Part of a small language model's weights: untied embeddings, 382M tokens.
Each number is 128 + 32 x the weight over its row's rms, rounded and kept within 0 to 255. Layers, rows and columns count from 0. The size above them is the row's rms in percent of the matrix's.

# layer 9 MLP gate, 768x384, rms 0.113, rows 726-767, columns 336-383
size [ 99 102  94 103 100  95  95 105  97 104 100 100 100  99  98 100 100 103  98 101 104  98 100  98 104  99  99 104  98  94  99 103  98  97 102  90 103 102 109 104 102 101]
[[ 70 140 120 149 137 152 139 107 116 124 137 156 134  94  96 148 103 172 136 118 116 123 164  67 113 152 105 141 121 156 132 153 145 184  92 196 173 143 115 126 140 109 163 149  98 112 133 157]
 [112 154 167  53 101  78 101 124 148  68 157 120 140 101 110 157  91 122 105 124  49 116  43 132 130 153  83 142 168 131 105  83  90 139  97  69 104 122 149  86 145  79 140 157  79 122 104 144]
 [156 168 136 150 114 138  86  86 119 141 112  81 153 111  82 137 134 176  99 151 173 142 103 121 171 133 129  81 135 169  95 123 130 121  93 119 137 177 136 144 135 130 131 131 115 111  74 118]
 [ 81  80 129 119 120  64  63 108  91  85 125 152 139 163 147 134 203 102 195 140 135 141 104  82 180  96 108 149  77 120 151 161 131 141  97 147 102  95 123  87 118 122 143 170 107 161 146 160]
 [105 155 123 151 122  98 138 119  85  97 130 172 117 110 152 174 163 149  74 182 102 136 116 140 124 100  67 163  91 119 103 123 148  75 153 148 158 142 126  89  82  76 117 105 116 151 114 156]
 [122 170 156 117 131 134 144 153 125 169  72  82 123 124 120 125 114 130 153 157 102 123 135 126  97 104 160 131 187 118 112 129 134  81 120 103 138 135 148  88 100 155 111 186 110 159 155 144]
 [121  87 128 151 172 125 101 111 124  95 113 157 148 168  72 150 140 109 138 121 162 119 172 166 195 159 141 102 159  56 112 104 138 131  73 124 124 143 202 113 119 178  74 110 123 158  98 207]
 [ 80 118 123  90 146  82 109 113 144  89  86 120 135  98  88  94 179 130 159 141 117 108 152  46 118 138 112 150 158 122 124 149 162 189  76 176 112 127 137 122 182 113 165 107  71 157  63 136]
 [105  63 108 155 121 128 116 146 143 128 136 106 128 102  94 123  88 140 133 109 136 150 127 141  96 175 160 107 153 132 135 115 126 117  74  81 187  99 189 138 123  83 163  71 129 155  86 107]
 [161 148 120  90 147  68  50 134 165  82  92 166 116 127 127 114 157 104 107 121 167 158 157  49 112 115 128 151  77 156  88 101 123 155 117  69 129 157 137 172 208 141 182 137 151 101 102 118]
 [161  74 170 115 149 110  78 175 171 150 112 151 133  88  85 126 114 107 166 112  95 161 130 121 156 139 161 112 119  57 143 130 116 169 105 148 111  97 106 148 124 115 136 115  74 132  94 141]
 [129 117 136 118 147 193 170 125 125 161  54 100 159 141 117 126 128 177 155 139  60 105 105 105  94 198  81 164 118 142 146 107 139 190 115 165 130 115 134 189 150 164 165  54 192 155 128 201]
 [109 116 156 181 135  89 136 129 109 150  87  99  98 185 119  93 102  98  72 124  85  71 155  74 158 129 111 141 154 133 200 131 132  51 158 103 183 138 117  76 116 113 193 105  82  81 124 135]
 [156  89  83 116 163 122 226 130 170 112 133 104 107 182 137 135 110 147 116 115 113 112 139 115 101 136 119 161 132 103  99 149  99 130 185 175  93  69 112 128 135  91 149 117 111 127 191  87]
 [146 125 170 135 116  95 173 118 176  82 110 136 113 137 107  52 166 158 130 111 144 114  57 126 136 163 129 105 145  60 100 100  96 202 140 137 118 141  97 101 101 125  93 121  86 133 103 122]
 [194 134 147 101 125 204 115 206  39 106 205  74 164 139  84 167  78 204 104 147  93 130 137 163  95 171 153 166 164 181 132 140 132 138 102 128 107 115 160 103 141 170 145 101  79 157 167 109]
 [130 132 160 115  80 132  79 102 112 146 123  67 161 142 132 160 153 160 139 160 138 164  94  95 133 108 133 139 135 115 131  93 120 141 168 172 129 130 103  63  87 152 173  72 129 107  67  73]
 [146 152  65 120 116 104 138 166 136 145 143  85 105 101  74 135 136 153 158 120 126 180 112 110  82 179 124 115  98 151 109 129 176 133 116  81 101 135 175 135 120 113 124 148 116  97 122 125]
 [177  68 118 140 124 211 142 143  89 112 158 198 108 123  87 133  80 148 144 131 139 107 170  96 115  96 130 139 122 139 119 162  95 158 129 136 116 149 171 150 103 173 111 134 145 120 128 133]
 [119 117 141  91 150 182 141 154 146 129 151  95 128 147 127 224 104 107 164 171  80 167 149 159 128 109 133 103 145 160 153 140 142 127 201 129 125 151 140 140 103  72 137 155  94 161 151 198]
 [152 121 106 136 115  90 133 148 147 112 125 161 167 147 145 122 129  80 159 186 116 114 105  87 105  61 199 101 151 108 145  68 234  87 151 159 102 161 166 154 126 170 176 115 119 167 147 186]
 [103 132 140 125 145 142 131 137  76 129 151 160  74 125 106 112 196 154 114 129  85 173 151 148  84 114 142 140  94 115 125 116 199 105 127 140 149  88 179 110 130 136  98 115 155 120 200 123]
 [173 109 119 179 141 104 143 176  74 118 114 107 147 147 152 189  59 116 143 155 145 119 197 143 113 129 142 111  83  84 136 113 122 102 154 189 138 100 135 165  82 119 134 163 134 157  95 103]
 [141  92  71  97 162 144 120 135 112 186 136 162 137 148  87 189 152 131 104 132 191 121  93  94 118 141  89 141 175 147 147 124 159 101  92 140  74 112 159 127 124 144 138 109 107 120 135  89]
 [137 100 122 117  95 137 123 117 136 153  73 143 113  56 110 126 170  75 112 126  79 138 184 113 101 139 122 124 143 161 145 127 141 162  82 101  85 115  99  91  96 120 157  93 170  97 100 113]
 [ 66 138 131  64 192 189 156  77 161 109 108 154  85 144 111 169 133 139 169  61 131 159 133 116  53 108 147  80 129 124 149 130 120  77 144 171 189  85 151  77 102 164  67 157 161 161 179 143]
 [107 138 112 189 136  85 204 121 166 109 156 119 124  88 126 168 157 169 114 155 131  80 195  94  95 127 173 133 111 134 115 128 114 142 126 162 127  92 168 157 145 101 100  90 125 145 134 127]
 [139 138  90 101 202  73 151 111 118 137 148 115 140 143 154  88 127 119 180  93 141 110 158  74 132 127 156  90 127  73  98  86 147 113 108  93 136 134  76 163  94  63 176 169 176 119 155 142]
 [186 159 110 104 126  80  87 109  34  77  67 158 131  99  87 100 112  96 144  91 131 156  83 134 133 174  79 133 145 190 127  42 134 144 139  90 133 129 142 108 175 107 112 156 122 147 178 137]
 [145 106  90 167 126 102 127  98 178 119 184 113 173 175 102 113 137 164 123 114 125  63 129 123 146 160 174 132  95 102 162 122 141  94 171 133 131 150 125 111 178 124 134 158  96 142 140 192]
 [127 117 132  89 173 163 140 138 184 114  35 178 210  94 108 125 199 111 125 136 169 128 140 152  93 110 178 172 125 152  79  74 111  93 145 186 123  85 114 147 145  96 101 137 147 119 165 173]
 [154 156 133 121  92 101  82 219 107 126 145 153 140 125 112  51 143 130 173 138 160 156 130 129  73 116 112 117  95 109 128  74 152 142 151 129 113  69 160 118 125 187  83 107  82  99 149 125]
 [104 193 159  98  90 130 170 130 161 148 136 163 143 123  84 143 104 174 112  80  98 114 140 150 196 163 100 113 105 138  32 144 125 109 141 118 133 131 148  98 153  59 110 149 119 185  82 147]
 [148 143  75 158 111  69  45 125 205 164 103 102 111 132 171 151 102  86  76 103 144 139 123 124 150 122 138 122 163 123  93  83 143 131  68 128 122  98 160 122  72 119 163 122  99 111 160 168]
 [ 56 107 111 105 179 111 130 143 133 146 131 162 147 102 129 171 135 159  99  71  75 128 120 114 183 152 160 195 110 161 150 118 100 137 150  82 118 123 127 119 112 157 140  93 108 145 138 150]
 [138 134 132 121 115 140  40  83 146 130  87 122 149 153 103 173 139 121  74 172 140 109 147 175 123 120 115 132 134 116 122 100  78 131  90 108 105 101  97 132 151  99 143 110 181 147 189 134]
 [183 128 142  95 133  85  61 114 109  55 139  86 140 110 172 168  84 165 152  95 139  83 109  64 100 121  86 131 158 108 101 156  91 185 120 101  82  56 136  39 135 116 105 148 111 121 119 129]
 [107 122 120 175  98 160 101 171 122 114 130 180 103 102 153 114 106 162 142 176 112 157 143 139  67 116  76  97 173 143 102 109 136 108 140  62 105  89 181  75 108 110  86  93 131 105 160 140]
 [108 130  66 126 104 158 113  71  92 140 145 133  95 114 118 111 103  95 132 157 121 127 151 171 128 142 144 111 142 117  83 163 122 165 121 108 174 111 123 146 153 160 154 168 134 173 151 139]
 [ 99 150  64 116 121 149 111 169 104 102 120 111  75 110  72 108 117 103  98 116  87 130 115 181 107 106 129 147 133 161 135 114  73 117  85  76 100 188 124  88  94 105 119 126 129 119 112 145]
 [116 104 158 137 157 104 119 105 213 130 116 183  85 119 120  97 147 122  87  93 163 119 112 108  88 165  96 141 158 154 146  58 173  67 127 106  34 122 172  75  87 164 131 144 123 193 147  84]
 [162 158  85  66 183 140 125 127 110 124 184 124 114 126 102 135  95 113 138 143 194 107  99 158 173 206 144 114 123 143 114 161 148 132 117 106 112 131 191  60 157 157  79 147  96 114 161  99]]
# layer 9 MLP up, 768x384, rms 0.12, rows 726-767, columns 336-383
size [ 98  94  94  99  99  96  89 104 101 101 104  97 104 101 103 102 100 104  98 103 103  92  99 101 101  99 101 105  94 100 105 102  96  95  97  94 103 104 108  99 101 100]
[[183 157 139 164  85 141 139 149  67  67 102 134 172 120 168 171 158  79 128 147 138 158 167 165 110 113 124 125 127 154 149 148 193 148 162 140 105 161 107 107 117 135 152 138 133 149 141 172]
 [123  94 106 133  59 123 115 126 148 170 140 115 107 159 105 129 160 122 114 113 133 106 153 142 182 129  93 159 147 156 137 104 131 127 129 199 125  87 124  82 121 124 140 163 165 130 147 149]
 [154 111 194  84 174 154  78  89 138  71  91  91 108 122 107 107 159 110 142 146 195 169 184 152 144  86 163 104 146 156 178 149 183  89 154 140 158  98 144 135 162 139 162  86 142  48 168 143]
 [ 98 151 155 166 135 150 135  81 155 156 191 147 117 102 174 157 108 137 134 116 178 186 134 119 113 138  84  85 104 114 208 115  94 102  92 165 122 117 150 138  81 109 118 102  95 130 106  73]
 [ 99  80  86 126  54 115 125 164 133 140 179  77  75 160 181 194 108 176 143 138 142 163 136 178 132 114 127 100  97 180 142 105 106 130 109 145  92 140  97 113  83 134  97 101 182 108 120 153]
 [154 132 182 121  69 147 183 144 105 135 167 150 100 126  91 159  78 143 161  99 119 138 113 101  41 145 167  86 171 138 120 134 118 102 172 177 129 107  84 145  39 120 113 129 169 136  85 102]
 [136 111 136 118 199 160 109 126 159 167  99 128 112 177 135 199 138 148 127 139  98 102 103  92 177 166  89 193 102 130 126 146 164  64 144  96 145 174 114 145 135  71 121  83 116 157 107 132]
 [137 126 106 128  98 103 104  82 121 110  89 161  85 143  93 150  62  98 140 114 163 175 111 110 123 143 103 130 140 102 163 113 115 125  94 144 155 157 108 113 161 100 123 126 118  95  80 137]
 [142 138 155  91 100 144 203 134 118 129 126 109  82 144 147  83 130  80 163  94 149 125 144 136 154 149 174 130 153 178 109 138 109 126  96 165 105 128 126 102 135 151 101 156 144  94 127 127]
 [156  81 160  50 175 165 172  92 154 131  88 137 196 119 106  61 108  58 166 119  97 227 169 157 102 108  97 112 139 166 196 121 143 116 159 116 154 139  93 116 164 155 144  78 113 106 142  59]
 [103 162 147 127  91 160 132 102 202 108 154 108 108 195 172  77 108 125 108 118 157 159 130 128 150 105 134 207 176 139 114 179 142 186 197 152  81 129 163 181 159 122 114 111 116 128 133  92]
 [113 121 138  64  91 150 104 198  98 152 138 143 144 184 119 146 133  96 152 104 105 142 154 107 145 136 136 134 198 153 135 162  73 128  99  86  80 119 132 152  87  89  94  85 124 124 131 103]
 [135 134 124 100  98 118 116  90 124 130 101 157 172 138 153 190 121  57 149  75 117 140 126  73 130 100  64 158 111 185  97 120 108 140 136 180 172 185 114 148  88 131 145 154 175 127 172  80]
 [128 154 156 102 139 166 112  77 126 113 100 155  65 181 162  75 106 115  91  83 103 108 159 105 124 111 126 140 178 176 151 139 151 131 148 185 135 116 131 111 135 106 113  76  97 158  99 130]
 [ 79 150 131 172 133  78 148 113 108 153 133 151  84  74 180 149 124 136 101 104 152 179 125 148 147 189 100  68 140 113 134 115 179  86  47 136 155 109 133 128 176  83 177 177 111 142  87 143]
 [111 130 143 172 147 135  96 100 119 145 128 153  91  55  61  97 131 172 129 125  82 104 137  63 128 124 126 152 174 127 136 125 118 155  83 156  99 149  89 106 169 142 153 116 147 156  98 119]
 [150  94  92 155 179 157 117 135 106 124  97 106 117 119 162 116 125 154 175  94  95 126 143 139  79 173 161 101 134 137 131 153 147 138 114 119 125  77 105 158 105 130 139 220 139 117 143 152]
 [122 102 108 143  66 106 148 145 120  97 184 130 162 165 111 137 127 154 157 174 125 120 157  95 116 130 145  91 175 155 165 110  93  81 120 121  87 131  74 151 173 149 146 112  77 162 137 114]
 [122  79 137 139 111 144 131  97 130 138  97 133 190 119 137 138 161 120  99 127 143 162  86  97 150 150  86 103 120 178 131 195 146 129 152 117  71  96 134 116 135  43 114 113 109 131  75  50]
 [187  73  83  77  82 133 114 119  50 133  90 169 103 204 124 152  59 113 137 124 112 143 130 106  60 112 126 115 134 111 140 134 158 168 123 103 118  96 122 144 109 157 131 116 108  84 130  81]
 [146  84 134 104 138 127 140 111 176 167 200 116 122 173  85  61 121 145  82 200 114 142 194 107 150 120 173 194 149 153 132 136 109 141 147 154 175 167 188 135 138 123 160 174 140  99 132 140]
 [123 101  92 127 193 134 190 153 159 116 121 190 152 166 122  53 136 141  92 143 105 208 139 120 140  97 113  99 121 165 102 162 143 124 138 136  56  78  73  94 114 132  98 180 190 194  55 153]
 [134 164  58 144 155 160 137 163 139 120 136 121 156 122 153 157 155 108 112 182 152  77 145 139 155 173 137 116 137 121  89 157 141 142  71 141  88 171 126 129 114  92 122 123 139 123 149 158]
 [140  77 120 126 160 128 135  61 136 125 152  88 149 155 110  92 120  89  97 100 166 182 110 130 154 209 110 162 184 142 105 140  86 108 173 119  76 112 154  60 154 146 148 159 125 153 155 167]
 [145  95  86  93  99 131 160  75 112 122  82 136 132 114 174 138 119  88 158  90 142 202 127  65 141 137 115 141 107 182  99  90 102 195  96 169 154  72 149 127 110 115 149 121 125 156 137 102]
 [170 153  89 154  63 120  93 121 138 164 116 118 149 100 130 159 158 108 120 120  71 136 117  79  99 121 104  83 141 188 116 122 155 114 104 150 139 111 101 140 112 172 130  85 104 113 151 142]
 [100 183 140  79 118  89 113 202 141 140  90 154 143 170 127 106 136 129  86 120  81 111 117 151  96 142 174 163 127 120  96 140 138 149 110 169 136  95 159  77  66 113 129 105 132 100 172 156]
 [ 87 125 164 152 114 148  66  99 118 153  15 162 108  89 177  96 128 150 136 141 139 119 183 119 127 127  97 143 100 182 154 143 161  86 107 133 145 136 171 154 133 113 154 162 129 129 103 109]
 [160 155 176 133 108 117 150  53 129 136 188 189  76 133 120 100 109 157 178 118 188 100 127 104  96 100 173 107  78 145 114 117 112 155  90 110 102 168  72 172 144  97  95 105  86 153 126  90]
 [119  86  88 182 115 128 119 138 141 107 155 116  78 103 121 155 153 138 178  87  89 156 108  93 143 203 101 100 110 144 146 121  94 131 107 120 138  95 136 113  60 177 160 157 151 140 146 103]
 [154 142 121  92  95 172 135 138 140 149 165  93  58 140  97  68 136 146  80  84  97 132 137 130 164 128 137  66  67 157 171 154 123  85  89  74 148 119 160 142 128  75  62 132 159 127 121 108]
 [116 165 172 132 123 166 114  90 156 124 113 162 116 126 115 130  74 139 150 140 145  97 165 124 121 131 148 159 139 122 148  99 113 163 106  77  72 118  91 131 115 137 130 136 133 112 124 124]
 [175 115 121 150 146 175 108 140 174 115 126 112 138 159 111  81 102 119  68 107 183  90 112 125  91 116 134 137 171 120 143 102 144 139 117 159 135 161 151 124 144 160 110 156 139 169 105 123]
 [166 136 127 129 131 189 169 109 101 132 206 149 156 161 123  71 183 128 129 155 135 105 116 134  88 137 184 130 110 120  88  90 157 104 174 193 155 125  90 129 136 103  87  75 142 165 148  79]
 [152 182  93  89 135 136 139 149 170 154 111 124 137  67 158 156 117 135 114 139 100 118 160 182 138 117 151  99  84 149 161 115 115 104 113 104 116 128 178 117 110 130 132 119 167 139 135 157]
 [203 104 133 136 144 141 100 100 151 174  75 143  87 134  96 173 115  95 120 113  92  93 106 103 151 150 135 133 111 102 174  62 106 137 218 142 177 152 122 158 160 166 137 113 148  89 116 129]
 [164 141 104 115 140 128 165 114 169 117 110 116 156 153  80  91 137 127  97 100 138 151  67 131 162 192 127 119  97 147 117 117  96 154 144 175  93 122 171  86 151 176  85 170 139 130 111 178]
 [ 78 115  91 156 116 200 124 116 137 137 175 107  93 120  92 127 116 164 153 170 111  95 132 124 141 106  91 116 112 126 144 162 125  69 121 111  72  83 139 127  76 161 163 160 130  88 139 122]
 [117 121 135 122 141 110 160 118 109 124 149 122  94 105 121 113 128 167 100  93 196 206 123 172 134 182 100  94  99 112  86 131 143  77 189 102  22  99  71  92 127 108 198  92 108 119 135 161]
 [ 74  95  75 107 191 136 118 167 122 142 143 131  62 111 165  92 154  98 145 121 121 176 148 126 137  69 163  84 124 116 176 126 140  91 178 166  89 176 106 208 140 152 144 109  96 126 142 125]
 [140 131 171 153 116 125 193 144  65 137  93 106 112 119  98 145 156 118 106 176 148 144 127 138 183 122 123 142  74 175 148 135 158 138 149 119 193 120 148 147 141  60 125 106  60 143 111 116]
 [188 187 115 122 120 109 162 174  87  94 165 178 121 123 111 152 114 134 162 117 131  87  74 151 123 123 109  97 157 180 128 117 175 145  69 109 145 145 132  59 137 150 139 196  61 101  90 109]]
# layer 9 MLP down (transposed), 768x384, rms 0.115, rows 726-767, columns 336-383
size [ 96  98  90 104  98  97  96 104 101 103 100  99 105 100 100  97  98 102 102 101 102  93 102 103 102 102 103 104  98 102 106 102  94  96  97  92 101 101 107 104 100 100]
[[121 159 148  85 212  83 140 155 151 138 138 157 134 128 100  97 129 117 167 139 168 134 131 130 192 177 130 146  94 156 135 141  45 125 131 104 120 153  79  96  71 157 122 127 142 130 163 167]
 [103  85 120 139  55 111 119 144 165 109 136 150 178 113 202 166 156 121  58 150  87  97 159  85 125 166 177 125  89 146 126  83 112 157 122 140 146 119 111 152  56 140 125 201 115 167 125 158]
 [146  91 136 138 103 220 101  98 105 170 122 110 118 128 141 160  66  71 141  95 121 137 162 168 166 119 176 153 109 169 138 117 172 124 138 136 121 169 116  65 132 174 144 143 111 131 116 162]
 [123 100  88 169 104 131  73 126 143 140 114 135 103 137 148 162 138 172 129  92 128 208 161 116 130 117  74  87 101 118 146 118 117 135  86 125 155 138 192 102  57 152 133 175 112 110 168 163]
 [136 106 164 142 134 145 140 106 149 121 178 122 159 107 132 150  85  95 139 108  94 149 131 100 107 166 157  88 173 128 104 108  96 127 148  94 164 154 113 105 107 168 111 128 163 192 147 209]
 [ 88 157 170 112 148 106 110 127 164 122 131 107  92 119 100 162  88 161 137 148 112 131 111  96 130  90 112 147 118 123 131 172 155 151 166 137  70 119 120  82 120  95 123  34 109 145 115 140]
 [110 111  80 159 104 149 128  97 117  77 116 152 177  81 104 107  86 139  63  96 132 152 209 108 146 123 146 118 126 170 146 123 149 166 159 112 104 127 164 141 118 137  90 169 161 161 146 125]
 [ 87 140 180 159 169 134 136 132 104 109 108 120 135  95 125 126 109  90 116  93 144  99  93  89 146  96 171  88 104 149 162  84  80 142  61  94 127 133 111 161 140 123 146  75  86 141  98  92]
 [114 125  96 119 149 121 183 130  83 149 175 136 152 146 163 158 107 166 105 142  97 183 127 164 130 130 113  99  95 169  57 136 152 115  80  83 134 140 126 164  60  67 145 153 119 115 113  75]
 [162 165  98 151 115 127  98  62 167 178  69 109  82 146 133 164 108 120 138 143 126 103 126 180  97 116 164 105 132  97 145 181 120 134  96 149 101 147 145 160  80 138 163 116 150 115 128 153]
 [120 145 132 143 145 157 112 153 184 179 144 128 150 123  91 150  92 109 148 145 115 187 164 177 130 122 142 133  95 147 145 157 137  86 136 152 130 103  87  97 134 110 118 125 131 107 183 136]
 [161 127 173  94 125 155  76  90 134 158 120 108 122  72 138 151 125  84 120 165 119 152 142 140 143 130  88  80 140  89 164 127 159  84  97 122 144 125 136 128 143 123 120 128 130 166 202 156]
 [137 146 116  99 112 140  91 129 104 144 148 159 160 109 113 120  98 157 152 152 124 160 155 161 120 146  98 100 133 155  79 166 105 110 186 120 116 153 152 137 122 114 120 142 169 144 129 140]
 [ 81 128  97 144 108 159  99 123 123 117 128 130  95 132 105 123  94 127 106  99 111 123 132 173 128 111 148 137 109 117  88 147  83 107  99  84 121  87 175  71 119 118 164 142 171 185  81 183]
 [114 122 112 110 153 129 220 202 107 188 160 136  56 110 160 157 125 100 153 135 118  90 151 150 110 158 113 152 135 172 121 219  90 175  72 121  92 130 117 119 101 142  87 137 125 124 154 141]
 [150 132 124 108 127 122  79  82 135 120 139 154 218 168 133 169 108 119 154 113 157 131 133 123 149 156 211 124 129 106 139 109 112 139 131 145 115 132 189 147 166 119 171 147 135 135  93 129]
 [147 113  99 176 125 118 128 156 165 123  72  95 141 142 130  71 143  85 113 125 124  55  61 168 149 158 127  82 105 113 176 119 136  80 137 120  77 196 110 102 169 120 156 120 151 152 132 177]
 [166 141 112  99 186 151 164 124 162 140 138 156 163 145 144 159 117 126  96 155 142  75 166 105  54 125 175 103 215 136 130 111 116 136 118 153 139 142  67 135 111 202 173 100 118 173 176 103]
 [140 120 153 125 105  93 143 132 168  60 164 110  92 111 148 125 115 137 183  94  94 104 147 124 160 119 115 104 105 130 112 124 143 108 144 139 157 126 101 146 161 107 143  63 156  95  79  79]
 [100  93 154 118 103 132 113 116  75 103 103 119 101 101 155 152 148 111 118 118 132  62 179 203 122  69 108 141 142 128 122  77 150  87 147 151 137 133 127 115 119 194 110 115  70  77  86 161]
 [140 123  96 119 122 138 156  82  68  99 163 104 142 128  91 160 127 192 151  85 137 163 121 165 140 139 111 113 149  89 106  76 175  88 103 149 120  99 113 160 123 161 163 173 133 120 179  89]
 [169 123 180 135  51 107  85 168 141 120 140 115 140 110 131  69  89 120  84 137 127 128 119 148 162  81 136 125  77 126 149  89 100 153 179 138 148  48 136 101 155  99 129  80 125 111  62 162]
 [148 142 141 146 160  97 107 124 136 141 136 119 194  93 152 124  86 147 132 115  66 144 110  54 130  93 124 108 160 167 136 135 144 139 185 125 155 198 125 110 107 159 110  86 177 107 112 115]
 [132  89 129  96 114  88 148 117 130 110  54 151 150 181 138 199 133 119 187 122 136 120 137 107 189  95 179 107  75 173 163 134  72 141 106 106 146 142 152  94 158  76 166 146  92 102 142 136]
 [ 99  85 135 154 102 168  94 141 136 131 113 132 164 104 155 113  85 112 128 123  72 110 109  82  78 136 113 133 172 150  86 147 122 129 118  65 106 165  93 138 107 149 122 123 152 164  87  79]
 [125 144 150 176 175  93 128 153 156 128 151 100  73 111 140 151 139 119 132 125 131 126 164 127 131  95 139 160 142 132 104  84 162 164 147 157 106 126 130 130 141 165 160 124 155 123 133  74]
 [110 197 127 127 108  89 149  95 145 140 140 156 130 159 130 132 164 159  74 121 142  96 102 168 122 204  51 153  76 103 119 143 145 106 196 153 159 155 139 193  90 111 197 129 156 103 155 133]
 [ 88  82 140  90  82 136 114 123 119 109 137 141  86  75 167 111 124 148  99 121 172 161 167 135  85 114  81 127 154 104 133 137 166 171  96 104 102  74 141 191 147 101 104 167 141 163 120 178]
 [ 80 159 110 122 155 147  86 135 142  90 101 159 155 100 135 130 141 148  80 132 128 124 121 149 121 117 129 120 167 131  91 108 112 172 121 113 138 123 133 173 165 130 118 154 132 172 203  56]
 [134 136  91 117 139 131 155 129 132 137 142 141  79 113 188  78 114 179 173  96 163 165 128 152 113 144  86  39 104  44 136  74  83 123 101 126 102 161 122 126 165 112 130 176  89 152 119  99]
 [ 83  99 134 108 100 154 103 105 145  99 122 117 115 150 130  98 102 122 127  96 181 208 134 132 114 149 115  90 139 133 137 110  94 159 122 170 116 163 166 140 113 104 156 143 156  47  72  56]
 [174 116 151 120  57 158 105  58 131 112 120 125 119  32  64 109 145 122  97 166  98 110 127 143 141 121 129 161 177 102 143 112 142 115 167  52 139 104 148 122 136 114 113 132 120  85 119 101]
 [169 138 185 146 140 100 143 107 149 162 107 122 155 105 116  90 108  95 134 102 140 120 109 139 149  93 128 117  81  99 108  96 122 137 131 169 156 207 138  98  89 111 108  93  80 149 123 145]
 [149 156 172 109 131 158 144 122 127  57 138 136  90  97 121 120 167 150 136 123 141  85 105 136 152 130 115 103  98 107 139 151 114 155 141 124 127 104 154 157 203 114 109 123 154 122 127 183]
 [112  98 145 153 145 107 106 146  97 145 189 133 181 107 102  65 110  79 109  77 110 151  85  65 140 150 109 181 116 153 187 123 181 142 174 134 131 170  97 101  96 117 133 101 162 101 134 120]
 [160 144  82 161 125 105  71 109 113 106 146 163  79 155 146 189 105 118 136 136 188 111 146 139 164 120 126 146  89  95 120 163 157 152 110 138 119 215 117 145  88 159 142 131 139 151 118  71]
 [101 138 148 172 113 162 198 113  98 119 225 115  62 144 143 183 141 133 149 182 126 115 101 118 150 129 140 128 100 134 120 101 143  84 138  92 169  40 109 145 119 133 149 104 113 172 121 115]
 [ 95 141  85 111  89 210 131 137 164 126 160 146 156 140 141 121  80 119 151  57  96 103  74 143 150 145  99 124 134 121 167 171 144  90 164 109 120  80  89 122 159 159 147 114 177 104 144 123]
 [141 150  79 123 118 121 140 145 142 166 122 121 183 139  93 114 114 173 126 117 121 117 127 145 179 172  85  99 142 119 111 150 118 108 131 139 189 153 175 129 156 121 159  87 110 196 167 122]
 [150 134 104 191 165 131  74  92 130 201 158 131 108 143 120  79 165 159 162 168 152 124  68 133 133 133  98 122 175 175 121 131 121 112 160 175 165  96 152 116 119 172  90 166 127  70 109 134]
 [179 132 140 120  97 138 154 142 101 127 125 221 102 100 158 157 142  90 181 113  82 144 119 126 120 104 159  66 170 146 114 129 136 134 167 191 103 134 129  76  87 208 137 130  92  91 185 116]
 [163 119  99 127 165 100 118 117 135 184  80 107  87 133 175 132 153 107 110 114 116 139 156 100 135 113  83 153 142 120 109 145 129 187 155 144 106 142 125  95 163 122 121 146 153  94 160 134]]